Weights of a small GPT-style language model, trained from scratch on English Wikipedia.
Size: width 256, 2 heads of 128, MLP 1024 GELU, vocabulary 2048, 7.87M parameters.
Architecture: learned positions, no biases in attention or MLP, attention and MLP in parallel.
Each number is 128 + 24 x the weight over its row's rms, rounded and kept within 0 to 255. Layers, rows and columns count from 0. Numbers have three digits each. The size before them is the row's rms in percent of the matrix's.

# down: layer 5 MLP down (transposed), 1024x256, rms 0.051, rows 341-393, columns 0-127
# up: layer 5 MLP up, 1024x256, rms 0.0674, rows 342-393, columns 0-127
down341 060:155092131134152108105145110157109150135127140125127114105137134140124144149086125158102118132110142127159109153155137113133154142112148111137125135121107113139144090106093138147114122138117129124110120124102121168115127146131175128113137122095138100138142139137143141122116136115072143129151114131112134148149117107120125114128093132119136107202106140135137119130058129133144134120144
up342 084:121166121161135147124111138121123164143112109140175169134058122164119145099169123124211127163124108147104132146138121155104139081153117122125127149129120151077128103109112172156066124119091113124113164118139107113098129125172146089158110108150094104112123129105152117130129093143122169141139164099084082107105118148136109087102124107140134121135123145102095139151160166095145135123097
down342 095:118142142155127199093146157145134152142106132135088119084110144127104120108165142077111119148163160106144124113149152154161168160153110135138159188147103105123126099085102144162109115131127158134125148115093100121156076085119116118144165137133121135138113157128102110130139122149150101118141122107102125139114169100121107092127155160099113129159131136172135132123119137098161189132125
up343 098:116165139093180108105122117083136130108125144112108098150121114165126147131138137108148075122101185139153159125127133134119171080163109079116175134101124169107092153148090138092113154118108105146137140143181144109133116162128119107116101137137136122130114099121122116168147104116123119149137155192130121078110117158137118200099113119093133100122140074077133158103144099097123156129108
down343 101:082110167121130118152106123112122087166122110150137092147118129142141113140102135162122138081136142124092131144129148146124114124116153084149129134133150113124049096149156129113138131155126119146125106142129145144100143136110094104136126135138134125090137147141142125128125102152126097143122131128119153126121135131169121156142147106154139094107112120125110150123065081128133119103109
up344 102:152148125129078123134097103150120144103114080092148114166114125104154201111120102132108107178141157106108112106168090166111154127135103107157116080137137162125152125160087149131125078134147123144180122099081134122146127107155117142074106129154113132135132135152159120139123123110126138110135086136116098098086118144091132173142130121137136131151131112133123151143138134205152154138121
down344 100:163131141161149122097129139123109133077133130137116158113115142116134140169120147163132155124129163124114104110175088134078101109076088158163104103122141129164122139144137127102106176144104131102152135129136110133113078126100131107125148091154137121106175110100158182061115128113154064133122093142160127140120111117119149121123133121137102123121140133130149151133116116136177145152133
up345 094:122143153132136102105132161124100132147158119122133128120132112100140147110148114124185162095135106128179129108124105134161113113117082173135105130088140115113126122137142166105133137140095073177152161132172098143134133121147135140145131163097162133158100104101136101125169102112138116152128121155130137153111172135095130154098131135136153102109105147100140132123136102118129123141091
down345 111:147108153131132125151149134145095151148127130169109126083124157109131101152142142119123115108148123139136117145137125169105082156116115102118155101131066145155105131151140166138100161095125132109149094155153127124123122140080138125146163131156167122108134119130123145134143125155180082130106137136154106085138104130092161127128115140126135087137145112105150120106086129103127150148083
up346 100:102093079111127124098127148123151139139127092138118117164153105096125086110154102076163113142134122118109107134088109123118110120104141108152119126127135148117094095104150152130097134131155144099141152148165176163130181140085131135112104176131148134123101103121168153119166121123145151094120105164097145141088139140148140115147113131180116125123139097090065125097135124112099098125078
down346 099:140143153115104155173094110115116092117110114180104113123147147097168121139109124162142115101126112111156161136090148093118103148129177125136080125125119128116148074118150163113120105105145147117154135150154137075163117127134149130138120105116142114109100109079151083124094104113095148111119113130132141142145113169111129149121112144148123155121112126107107147148136112139183114165158
up347 097:141164142130154125115079064119133059133131106143144150106082118144128150093162165163185124178149137125134128116104170133097141119119130144129166136123128142117114123105135149130114145172156107125117147121124092139109116154104137088126124126183120109122111106120135109140144091154161146149177160142119119156123164114091095156159099080173149139133134093111141153098140132178153147148117
down347 093:114149126201128143118107133111105140116128133123147166108101127130104112118134159123120137134131164111145140143136130135116135127160125137147114206148120120127120114122137148135128132148146134112110126123124121110125141136138113134141086117126148074129121132103116112137109145128161118123111177125154137142112114142125136142119156142161110160117128127130136146144000149113133158123133
up348 094:103136151131152073117121119129155121144110093160173138143119148138129126137126168174144109123144126131103195132118105117132127130141102102169138127101140145157113118116153119113176138127145110143134094091111104135130065127158129129137089114156109105134155093104175127146149126059172157117142090117081120150107108130110093105144114137148165145113107136095128108159140141148112094133082
down348 085:101138139156132150165158095117162127179161139125135136106132128117108127134152137152167156088132136146115125162114113115110141132092141121085101172129122130105123110110106118112145103144129126132099096116133134164116133146122130125144104097152108131140167141097099114179090118124135133142109103139173132142156121120114139102120148111151139140129091099114115181120129090171134147116140
up349 107:160117149105141146085131102033132105160141130134134143159117130097103109096137121130166141164124114095124129144115143100146124111114114173126144144098160119130083097121134148159211124124092134107179130093183134128120106115123132143085109133125079107098128110155086132084140083132117105127144116147155134151118132106130151082126083159119130155134132154141118138091137144129189137121103
down349 100:130143128112099099131119120145117113076158069084118189116129108112123177126106148124146146093170117123177174140116104102132109082081124150134105142159144132139157179129145122143173104127159104131085123120170129166136139138191102138119125106133128115088145115135134176114121114124144137137138144082142115133116151110120183118104140118118145140098158132091140104158122155133136172101165
up350 077:146135126097135143156132082112123089127146123093129139104131099123154159125127116125147127151145153116166129111146121155148148114136099165177097121107144079132126126138138141115118143118142147115156154138136115146111105079157141130152135112101119166127153163112159108151117137085145133187145083073075087127115164105058141157099124141133158120127129132115148127180138142154081063140114
down350 061:121131109088117126127132082103115100137115107124135127138132094128112170142151143137144097151126129140144110154123115112102118095126126146142116105108172096134117145128119082123118116095124102131160122102156108143167125146108190129165159150141156154135145141136149138130135121107127116134141109099094148098127095122124099137130081153139127134151125135133146146120028135136133121105141
up351 132:117156163146115130112087113111142064137139110151123155151139203073114123140184118143119125156158132119189119144133115095156112150169119120105128114105118145116101138102112142103118142166140088131125127087067137136159092148129119115121137119120127150172103131110070100126133113107129130101169116165167131156129130099139099156111126129121126121122174104119095148114150139129081151143114
down351 147:156087109150124125143113156194133099178128083132123110101147112134148172140149140138101174127119156163150142143126157114118116066112159126089138136103142114130143100114110136136118101116134126144138093194127138146130128129118120084167157125153147128130126108109094136142072096123080142097116119125157154096112090133168136130134130145100117099100130074140115146150089103148168147117105
up352 090:133143162123105085134172150154132103154128126127159116144091104130135136162147123142171110161198141136158121106097101072107179109151103130126136113106154166144170136136115163079084149136107117121122144122134126112159116118121107060132108136139153160101126161114136192142160124059107123136128126159111120135128108143113125132131181112155138127118156111060139137100132124136102107181104
down352 091:134142108130136101112122117142149200154112135113134056126124140104122139090135118101136137155150152129143116150125147109140092174146164119066104143134130110153141158128116146116180117133097131140091136154107160138163144136130095152119119078102087115143140102096145075099142129218142103133127100134191141114124131133124149140136112139138120126127131104136128142114091139077138154111137
up353 106:154159108088179116136103117120160141130154111117214120113122139138122116111118144076142162115122161104107137151127097141135178124130118173111104127132144141133086116091087129138094156123133084117127131127074170129146091119152112104132130181114114137091110141156135113175078096137084144174102148086089112104120146132094140195129143132144153128104100132127130154133162137138132152138132
down353 117:132093091138149152111118121112155099127127158151125143108130139105128113144152161114165120150128153082143135144134089093124150115117112106112134133128097127089184123110103113103077130142112117083117148143132139154158123131067137133126122095120138117130132096142154174123131086117085145121082128089132131126139141152134167148147122140127113151116150136156152093094164187173106111117122
up354 088:124160108136167072145084138116133103109129136116153136155127123123138151109136132159129156132127125112205132126166093181122124114185114133145133136102150122117159169123096092132120143144114127150124073107107103141152126194133126121100119155101163106100120169120154106135100108098070124129113128117072097135108155105131123157092119153120148119137132141173129132149144142108052151130125
down354 080:149127139097096108119115132140137109093153132125094128128107147128129111115132104101122140118104161080100142144140102116185146127143127137158146108126160157110098145102131137124138146127115109174167131136128192151119097120134192123095155120101130137086137117135144069160108105111103129153156117128113124139145118130136145135123126132179150150108112144158172131075107124159144084106135
up355 111:094145099139130142131133114163116137085122115124154175153115153107146159142085132123142142139124137116128112109127096098138146133143119113152092074139137104144136183142157147104113116126138146110117094104119103161108146191108120103128126124109101167134109143129129153133160126127140155106135067137137102123125129114092117168141075134143103148153205160110160110106135137128154111127128
down355 110:120117104113171145167155137134177116110106137101103110102143116111124132144067115116162108160165125112117099123120071105108141143123131155095133181132152087121121108141138123172103117145091106140108110115180107153145163100132137121141166151147118121141106118108133107103188092139166113159086105140130149114154154159123109137126099157144135135127120137161146091153115111080141104109040
up356 078:127098151060119091172150168130138122135107112119123138122134114075183132126121148108129112099101118139114109128118138109160163163100110122120133133137104128111135092147113128139109131135186117161160125124087167137173142150101133074147096192130153123134115127148124144154110126113098132122106139147112127129156129113148110173107107189142129153140086174128127106104140089124134106127131
down356 090:119143092132133150136138105116131162159124127134132179136125168138142106113157146074142158140104139087147130110148133153099130119123093151117119154095122125106124129080115134139095168137083151118100120169120156147131131082164100107122121128131117126161138119117088121128162159159142146148152143089148113151122118154134115116138152113127124126124111125164126151143175123093164168128145
up357 071:156119126158111118164120100149095136129131112098111191152117130064133144134164117099150092140151063137115140129124075168116133118161115153147153143142120111130156128126110097118053150113140081168118101123141126159151145160127115145125117168155108157128118134121141106124167129110138124128145083107123091170075127065106130131124147146127112131154108163152110138129136141098063127144113
down357 064:097126131141083106130144114150128110064148106114132155125123081193130129133091108142133153086133097135110139125126111156165128130133129112121118147100101166136148121124085157131150145132168146136125170093143153101153141118122184113132139157125121143147137127148074086103104151131121154148136120125136135128120107133165146132117112143124107126113081135133141142165088129135163104135091
up358 079:130148096117109124151119083130108072142148103121142160137110123161129124113126117137136130173128129091100176145144103139116132098132145178131144146056097148109081129107137173133111135119153160157146162091095166107084134115126134149092107107169038148138156095151119117111143104125149156138155075133112076113126137123124091110145124120145110117145133126153101152093139119170120128147109
down358 094:095095153127132096126140182162117146119092083110125129124176130139133140087116098180097143156159128155146143156129148152112087145151139085128143129176114107155144154152106116116131158083134139144123136113122096157134136151110099134180140102138161137128166146100140122094100175143119075136101150137131105146138133174121133116112125151144141125138107119122093118161164090121105139144143
up359 107:135139062106121099130148167126125135155158112114140145142136122135123115073161109120190139141136129125084093137134146132123104088162142123138122123054127135127136130092135144090129168134132133117118098036136140096080122150122126103079114140154103132154088138138163091126150094114126147115158086147111139149155127147135124138108133120137108101112116114089139132134143100121125160151118
down359 107:090127149130091176137127109103110150078066141133118125147125145102130137121136135124154123109133131224155153149142104149139109143107142140113104138160109098132101112124153129118133095147124187103138145107146141108140121164153148096130140103124128147150151145094151156094108122144156100112159135139124151159148145139122083085105097086107133152126156114137151118135119129067118132121184
up360 101:111129163103087119149122103165114101133119104124126109125101148091169125144120155114120092128129149130110142128125141096150167128141092105160134132093119131124112113100115129166090094147153157123117148088114113139132141178138155130102119095131073136135167102164157111130174112108091137127111125145116108158131126111127098138167082131168126126130152133109121108087143098141081112113133
down360 104:109131096158100120118137135088132138106100179107089129092099159110119117083166094144128124127139105108128094124140129109101107087166154150096117131146115129125087141081164143103160101135149162120124134108117099130157068121129131126148145138164105124139153160107126147091126107125161084134123116100159179144152075116096174143131140091104094162127142150164161134174186148126135133147125
up361 095:140118144117093129064113151107149148118140144143115124150118127099127127138159103120161115130145107114140143124159136136152122157147085121133135080131124151138126110090137130115115089151121095123114115156157127128128134102122120076111159098197098161133104083128113133127200105122110124127126136101164133126102126114118140132141125132096114190117123121134094100129136118153140145126145
down361 106:147110117107138148177119098117102102121123143098177073153138118144158148119110145132170127158113118155076131169139084102117126149087139099114120122121145121139131102135136119129186157152137160106122111142114182097144147151110120136116110095123079124098154145120084129161118102113151141149106096131131108144119092104135150103106125099109139112068080125118157150136143136174129112125144
up362 096:095100137154129077042159121103111141123130134149102099130136102109138132124187099162122159102174114131176102121106133150143096099137097140124144111120118115123089116105122123123106151130138097160134143158168104131150119122100129115163122135124178135152097114125108112121164107142126112131126156160128134145141151139106151131107115166101112168142160140112153103151142080134134129123102
down362 097:170158124142127162146126112129162154150132120124129109107100132138138089154080169080166128119084154174087145119123081106135124121160133120147109134112150126113118137129124175150140156161095127099139153115083177133129132152158119133137134143110105094102115129142095132123153107113153155157105094134117123086093118140132114137109153089128131125114083147141152141112146139101071126158118
up363 112:127145077132112120153122110119116111109120141157140199119064169100149117113101122112152116174118108122131113139118104112156151153117158146167101124114122133081104139101145145108124163108055084105140159063111144125122132134150127118131103131121107171144117157141104141128140137087156151126104104130093116108132127050118142121127136118132153125114140119117151091116147156151128132137129
down363 122:127101130129146110183118116094129104125137126098087119115111156092123159098156145134134166145119138146125122150114150174127171129141150130098114140141176128112119121111096132165090120139126138186131144143139128133126150101164133148107125132124103147097083112141142107118161117107098098113129108172140130131143155136126170118076091151095128150129139093125148111139125130135131153174100
up364 104:111161123112143161147148122081141066121152131134131119135111163117154124149140128114124138118128087129135146134161111138151131145142107129083109108090147172073104145119136106133109137148128110138100100102112096135157124167099128102149158139105119112139142124098145114159152112114083160119125152122065108114139168091153084124138114103170140121127100131157161133111140150104111116122129
down364 109:139118146121157130121135084071118121114105105121064205160138143114153087116103097145130124149126132119078137143123128104093121128139144139125062145148153106113097134110076164127083159099152097098124219116144153138137143127156124151112162123131137115119168158091139138103137172120128108129142132133121145100150078104110126086099139166173136125141111108162143109116162094136115137121135
up365 100:160125117121139137111122110130091114145147122147123148140153142114119130082119173124128136145125088124119149114098116133106124144097124100103154111128127159133121160128138149114152157120163092113115094099142125125130111182157131156131120133136099109136135098123123090105121149114088153113170063106113094149106158112136123112120088108158128107118117131131129086108143142173128120131127
down365 110:113134119157122115097161164129136154148117128128109111146117122144139167116117173141105159118156135151134133100110136167095146146118161128160149155152118081117114127135155133124145130127125109107140149111157121122124103124157107137135177108126116145118128130130147092141124129149129137136066139116101138109112079118136108144132167126095154133118111131126127119149049104139123121177113
up366 091:110114107140098103104129084126117137110138151163127133169115166128135145093146101100169116131158108132162122123162132143093124094112059094083165136114099106121083115093112125121140143100154107159131135135151137155149087154113155107112116113169098088166137123143139135143144074130132141114183064155107094154138130151114142131076161129118080100134110117110136114141123115178121129134112
down366 091:111120117113080170163092124090122147149090148102149126102142122107129160127145152170145116129112166113123106142105188141149128117131185114123096141155113098118106126171103094129132144094123165104157132170155111124141130163130124134169123106127153139117132126072125114119116099136135105145160118159129113125141124115152105108140164129103118148148115121116136167173146126072137148094122
up367 108:113149136152105149153131088091117123134144141121129157126123134085128118115156150128144107194116118116143125137062113088133148128151133137145124119113155104145170097133192176108131091084125146093108133101162105137124165125106135122153127162161137137089148133117140104118119140053134154118138140092157123141145153087131165102121111094127117140131124141112123124078142117141117136110158
down367 089:132120112175124156125127172150145123084122123158078119143118076149128154115142153142167167108092122164128165111139138114123121174134123098163149131129117127150105137149068077133118146130135118084158113143092102143138135096148146138147169131109102078110117132132131102140135128163116128128138103164148117123137140152121118131105103114094134163141116132093150131116122067162154123174118
up368 094:153123165167069165076102118118112157119097153102132164124122133100140123128184097117175135125109086087161128128096151117161137148148098129149138112141150173115098144122107129117165110177122099120159137097145163113105185148130114115128115114171085156155123113183095133109158119131124127119073136143141119128114126141151131126177107100131111144152107149121112124118143143143162134115126
down368 096:102145079071139131123117097147150068148129093140168162133116151139096138127102162116118119165128144085131114109167127160107133172135097123126104190057120115148116151122142108148125130139167135134138121131136150137125117088136137161083106143161078162153139127105128156176135150136159198161106091086092115150131150131141096114120124132150148158155113111137136151124143137144122105126122
up369 114:131172109114156111108116088139165085108148114143120122134109161117124110100092149131101133180109128130131124139144120107174158136147092116162095131103131120095155142113156134155126146156097090112110191121089150156113148142130117107114138146151105106164140138120136139135155108080092136146136149132127091105163151107130103170123081116109169120107147128139076107126148124118131155122125
down369 117:146117087184119138103148138124121138132163117180086144074107119149090165153165141119095126093158149181155119120109140103132105113119106121137127120158148088078095131126143164117109120147124124108131139134110118126133140128103106135164136119129112171129080145086101131145178121121110104185138159123130125139164123145110106089114138115133095158126145115170133166129130187116107101123129
up370 094:104108129101129143129135127105122116132149128148113149130133128038202147103175128155130128124116104127137119119143105129124123122110057181069133106087117133144115181149176107131174099132099146134160130138130125090108139162114132144135162149129141140145155127123137132106145128110096111153177093139116167130095130096133143118113123124111090125142127144132159134106131121145166109131142
down370 096:142118144134171109159116132148106145141119099117138164111112144103140110130150131130097128129130113107128139098079167127177150097131141107164114111119108116117145135081144141119142116154157138147150135130134109176147123145129108102122066139158122113088127108098153125154138123116081108107142132067159121122104149120132111119154091166159144139126132128092121119121098107102122111137152
up371 123:099132136124144081093144102109156098128122099125157109110113139144128119159115067168123113166164136114177119123103094100101155127174138175145117122110149137131093181103116175114107117141116148111133129120130095149144134175146130104158134135094115156133138154133119123098128129109111140140134127110134124122121122096127111138084122114133090165143202119135175147132152140143103119136114
down371 134:158142109112124157139108134135145113104129134129113131110087155128179097117124152150114147149149132090123113129100076117152036125096147143123164118091116144117097130145131139095127137190125114109128135110094159158179134139131152138130106154123106125106099101187125128126112151102141126118133096120144146121156129144116121116123160071166136098146130116140107140118148177138108143151121
up372 111:116133137154153152129116126127138110133151105139126124167151145099108129122135142120128115142123147108176121133062103129077129093183099123166146110107169148094169124126146129111134164165107126112133173128118109130164143141134123101111129134115158099151122133112138101143097129100135135114139148172129125134149130127105126156153112094121142128128144052129154130143148146121079123164097
down372 108:160056135177133155146112165156163117131169135092135143090109114162117127112138101119139126134120158102147170114104107114128129100136125112139128123113164175106083129146107119161140151111134087082134154144161135149142120073106114161113130145140100173149131134157132115115198126133156082106148118134125137149111137116144050126117115162136155107118069105137109156120149136146122130104135
up373 096:134146122137135147078122096151131130117161126091089102142145147120141138103117075143169146117142142125168149130128083140149127112099081128070126118120144175099120159140140104098113193145136128124114134158140122145184144167080128128110131169121112117145123113098153158129100122142097114162182100083143128124115166150148098135140106104107150116129097143145092074090147141128110141122134
down373 100:135108141161175118118124123141141119092099078103172120114133077146129126124139127127101141161162128160121135107083141150096119145170165134131146121109151096142122081104112138150123127141123127094145141084075136134107100128147097119139093077125115158133131104129145102130109177129130142134115147149127154134121096114141107125101133137164135137114120145155136148153122141176087110147102
up374 077:082101143120111070118109122132114153122133121106196168129090139151140154168142151121104139189145144139149158114125127153098178138129144131127165088141146130117136149132110130103128137133160108131135093128107121139131090115111112148092136115139151159108099119139149140134131138134116126104125124138124114127124159131141156196164092113172167135114144081132104132096129135146132113129158
down374 084:139115152123138080139098140098129087119149114095136151156131132101142175119155172124120117129130138138146136124129124151144144152120130133151118144141137168127154129099095130144167166146139110148108132126135132112150122141107109091136133099150121091130123110143139138125148155167130108129135161140101088132132124130113140146148107129126138171133139142134119148147000123089126135120158
up375 063:140139108119104099117065117131118099088168113103180167147083087132145167107150096154161146173168153119137100102098157114136159162150109096132127134106161154115141137108118157074124127121140060121138102102170142114130125120156143117119150170144105155119122120166151149138146090134114146181121169120106135129117141102136108154141145115120131118119142121077147128114127143147179137135148
down375 052:140101126134155110137101110149123134132117142146176119106125123156142107138081148134113115099130101116109147167117136146154117118123144119124121124112088111148109129130149112137142116158107116114130127119120114146157152145137139121096096158125149150105145095151144111102134146124121165131118099123143135104137083139139136115120123139150125101162104118140125140124031118144120135136205
up376 111:114119127115117126091166141086116075105156101134105147154105182114146130149168090132122115140177129117197101129118134096139121091110103136129128149104115120110124121137173132052120122150143092127134110064188123110120107143135147135122145134129153113140127141145113119138125110085173125144174159091134128165134140088100152131101155099126139143132143147102151121147151120165089119143145
down376 113:204170095169129120121191116189143102123138149154162131129118076126120130132167149175162116112125107111106160086142149133138156143129120138152088130133086154106133132137108141166115132115136134152142125164149133111111141109142146131075143156148129187133125097122139141101116122074120123152116109120156117111080124132120163125126101145167141151123159107127152099108121170149151086121122
up377 091:111149110121111142105105096130115143135160098156127095126155137082142131132128156115138109111144143105109141128137071095132102168101116145090128106149125155152108101149109158124150111147158100149168145132099110129173103100085134108135135142126146162169144100156155151119163096171141142115133080133151196100142119133124109134116152069123115132146165090068166125089135134162139115144066
down377 080:077138148103160138118114106135082118119131147165141186120145101149104113162094107085103130147123124160099197141155143155146146136125151118136158134144095099128100144139130112157093148163120131112136115127092117127141139122121121114109155126117139171142111119131121143122115133150128121160117107117091059142147074146125140050096123113104099126111108127149116060134126165170143143146167
up378 100:135116119151116102088120144133172137129096092149150141144119164130145152126145128132143095148142104119110125114111116099103151136123134163139133103047119132113118184102114177131118154130160145138126153129129137076126146121133117115138134141131111139166085104118120130113145133113163136139157118173136112148141153124086108134158134125122148173132194095145135114129144127129118161160078
down378 096:127118191105106131143162132143102121127147138117081127115131130164157131116112121134106119189135157144138118136129115105133127133142116139080161153160118109124132170096141103137149123157126117181093161159136115127123181112135111142126132105147130124104134160124147138150113132178139157129120117101117124101127121149132133111152167108113105103110141162144128132114091115086149157123117
up379 120:123180129084121116145092123124146110146133086095198156103139137095152113131102152105138084177133158108162157121109113103148126138100108096113118087117139145122171094141119136100103101112160122133134119142111161152118131100139125145076144161158140153094139102147163177145128126092129120112164118105080101177117143115120126139170143091147157112138199082132143086086139158112112122136095
down379 112:094131134102097131138141130144128133099166143148139113147121083088097083093147170116165107142116145142119131145124147137149176129109123102129126141113131093123144110168138082104137101136092133100157116127134085132090162074095140132128101134115127114138179084160130140118074109140100135115171120151087138142087147137143187153138091111141113129149186103164147115088130106178109113146149
up380 079:133176114121158146129125103139146152095146078131136164122108093126120190130164099101180109189110114118128136128118132147105167123108121168134169135141136133112118111124152084144108129111129102120132159099171123128113151080155128060176124128157102149131149153107134134162110142063143142163124116117127123095103115109140097115117109103122167129110119129107077140119138150127106119160095
down380 082:129132129152123168130135138134155140137097121152113096088131113135113108128155082095103092146124144181138138141126166142144127153156118141120162138139118068111115144091083126165162132105123133142120129162107118160153116116129104091156162138154116169110119128166128093134113143141146118111153121102093149153135140109146151118125123117123100130219146090137134142117083120127087149179135
up381 106:103138107103138109083149126127146109117121126148151120118085161131118144080160140128106095173127156136154159095149151028143134145141142096192113133142110118088116099121056164105160119118121076092123167074121098093154102152108133091152148116100136112155160103144124163115157142134149129149118118135140183087093153141147118130134106097143124098125145100118112156126142148137165117128115
down381 100:102131145155160123103167080176132106116129105111111114112146113158143112099121178142137125142120164114144189151073144151138125140139090148145097152108134116158147061150115077146105105145150164127146155137153131101123129124096133141152118141132093140134138103135145179161122147138107144126140124129165170096129122157123107128119105123140113171116136134114084139146138085137105143122063
up382 102:150130051105157181176125117093133098100122106115116181154095117109139098117112154095175120125105161130141120130142148102122123157144121145142113114118152136102123150130126146152096130100102130079134100101120143135116152156146128150111134160122088135124122135158149088134128135104142130163124135093085129092112133109104165139133097087109146123135142151117191147124140149167131077121137
down382 099:160094144137113132148144137125154166153121151115145121133116123105147107157089140149112117145135096096110090189130139133125129130150094111136149158138109077126145110159146107151142117119102161124135173135161115135103149072110119130132152139121137099159118104202131164083161133094116122134125099165129145114133120132104107124115140174144140114160119115152087132097126090130134128103106
up383 109:131092097102118084127075127102137130131116103113113093193142118134118126113179140142165105181133161103160106134115135132143147142150088098094143110154153098119131135138136128169136086130123135117148154124124126134150136133130126130125130110141091157092118112156110137138159092108153140124116114148154125112143121105123128149169076132127122137126162093105091122112136147155147165148139
down383 104:126107137143133099138109135143115171131157117115117117144109140133115112165127122067143142118113109119151114141125150143100107125176140103120143128127134117133097129141137126089112142144122119109127143129123120129084142120186147152088132130170107075147120147110131117105134151118126160134156120123133137168134095143130114142167111132150117132116159137104153129092127159133108166151173
up384 100:135166090121113154104122108127135105109112114129096103170177133126109131149097121111143121094133083083143126124109117167147112114132116151119158111106134146137125177169149118150105132141138122120121145121140079126109113124121136129129112133169090161154141089102107109106113156130137140149139105163121078105117127147103091113132162068162136108145148111099177114116131097179071130123141
down384 097:109080162149103117121125139184142130119114144119099132108122161152113161140143101162136124132142120124097101092108094124121093157169147113100172137181113148128136126118127115138105092100130116150124141161137125146096106148139121105141159091089108116153150130133126096107144156116150150112133151113131111152105120135107125112163163145150146151118125124165154203146085094130130148145128
up385 105:150137101140147144149120125098148093128170156161212163147123163133137149123130141097106104161127123146135167130132171125094168158118123133125086088131129131084147116122152147124130151138137107109137119116113134104137111130123129126118206120118093120096099150145150125127127125092114144102091172087085057130116157108141125134129078144105143158144163115144135127111126163124118129136142
down385 103:122180115150115096142127107138095124096138118176135147129160104152106106135118134166172102158127112149129088081097109156131044105138146134176115133120089124154106142131154153131138117140139111150105181120104167125121166107139112130121145144127146131121105139122080139128089122125157110134175137184122153073118131137140113085111121128117118131108129089125104145115137140126110144116092
up386 104:186099116141166123112105174077202099140129125143098141125155150122158180128142131138121136174125158121143138125099130111096160144163133102141111083146120129122155136117136107123131125134155145108144127138103132143164154152126124127160131178100140103122112170088215122114143136095117144118175120094112081140097124086147103136129074099143179152154132133120130148134139160112110137128124
down386 105:127124119099136123112121107151093095152118126134147151121128115098114100124153122150184130115163108153121117117131107140087138142154128138127128168104146130143073133154144125140128132179090088149126127138151105112123130119159118135123178147127069128149144123158089136139096105157132128110071130119113153105135118149104176129106126106114123190116098126158114127140157118171143125125144
up387 101:115120128121119112105134119170119137104151091159093114176113118068229117128096149156145105116124089123127176122126088084113173140125108180135150102106130120149091151172135118108106095129106144113128106117146097098167162153114121137165120111142138162192132108124153154121145129107099126179133125125129169113128103100147104123110136101119171122122131148111138078115146108127134143116155
down387 103:125139117099126118141122129129126098149116171122122121143134159159081104138117110082137134136105134125113111159130109122126123098156112164103133139145120149125093109105156159109168103112158110123165114124108141134132160129125102109132110146088159124144130153110078110163141146107112130096166135155135071103123144156061136158119135124134100088109115141159127150107192151123173110122087
up388 068:112147087114146128131112118127147116118143095094164171136099139135118178101150103107138141160130120126166142115086109152103094125151103084109139136129180168151123141121125100080187120108103101136114094133164126143134142139119122142123140196137135092145133090128183184154150113123096141118155123105077120145117141134115127156131166108125129157125141120151105134115115160134132127139123
down388 063:165118174083079153161137142141121147143123139109118123144164147135105141149107144134098143072080140144135101122149111147122139162140139088135138156152124125104133093137127109140152113146094132132132149120130134147123120108167180139107148123098134152080131132131116161116131141117152127125113122138141103122104105150133145140094143140128115141111109129140119158077089125126136095124128
up389 082:148147119103159149103103098108153110115139137140167139125119114134143114137139160097151147170125115137113143138138107119100110142097137119124138098121153143116103132119167112168118117157128134129119083130110154114111153175107120131149143145152125115160142154096116121119136121161108144200143113149133138107079117129150120123135097091187116108113136080119139122099143181128123117116120
down389 088:129138157141111104106136143145160139145132143167121156112122139130161155106125132127097144125134121131131105107113132121061111161141136138121127139141095108161106111109127157110109112102121126156122161128127146140129128127154125108120130129144121152136143106100116112128134149130172159104120140105133139129117139132124116126106155086133104091095087128140148131124000118164127148143098
up390 079:118151124156103128126138145112093116125110125146155120134129133138145108145107116143141139098158126115111097129120130154116139134179107121118127101092131152154113140120123144149125162131162118132110158158135145150151146180057129137087151123138120127155113119100066117149135111119124117095156109155129103145104148126094154182152144129134100146136147120174105109106173099137121071153140
down390 067:118143124119142130135099129103133153106171115165111130118169091117111103111117137101131149099111138144147124135139142129133124132101106167154143117133136105124119089098114164110137148130127108123117075157115153137162131087140136124165159132114143120117149134165133101114128136122168125176112105123111114120123143128149158124125081098149141099152128167112141121164057113107151170161077
up391 126:115131109140096129098096135144152142112143103159122176162154142116137157090120108123113121121114108106123119140101104111138156135134109171142108107138114140112120157163114157109082120168130114118149197121099180129114137115120126099131117131121120130148134116149123119124129078107135136106171118120127157150120128147084123117188123089131118139138176141151133169124133127107154135151079
down391 128:116156135187130123117048135150121156171130136109165117103115096138115107124095130074136122123086148134095126121103103135118115116184110134125130162116119077094151115144144155158086147148103089128107093181074097148075144075128122137129126143120150141124162114113124083101112122163111153137153119162125145137131136121124120114114114109150110143118129110155095140120136129113122114151119
up392 107:119150128119091160074168160091150088126169101138109143161099140131145153119136096119108088108122125133123124125134118103110141114178140144115084118099116133143145179160164124092124139132154134114085092071170148134102099168132125163185154132116119122172119137094137094139119132075105157129156123118108148111097173119153126148109103112126112127124109159151116167149158125113112066139132
down392 110:104110103146173065163157155174120108121134157105095141122152128133158092145126113134128119153132160143112089134134157080148105118097136122115178113112126138108125166108141157086119098119127154125096170145098129155151151100136122118153166148142111129107158122139135116133156136156094113126083135142120148064112136111116147101130135148134155138099139133136121108158132161157097155142143
up393 079:092140126132127114096147120126107111101156086132125152134106123097135144126122119141134096172124085114102121118153087093141157131126128111120117117155140154134125130103119150124102114087135095118151125109137173159120139127086135098080111141089147151122105155170112124136176109146151109170134146128133149120163126105138142136160131100084095149130170131155117099131137146150097111144102
down393 062:120121134132144098121141134136132131112093107107120148102101111135104122126113121151186155112139142131121139158107126162153143188134121121145099149173115132166099132141121133123110116148093157117137122142125109124138138094121132172105087110169161159105140121140140122110162170150112157167078200103139113112127115140137158114132124115141156103126114084090103118122119134148125124156182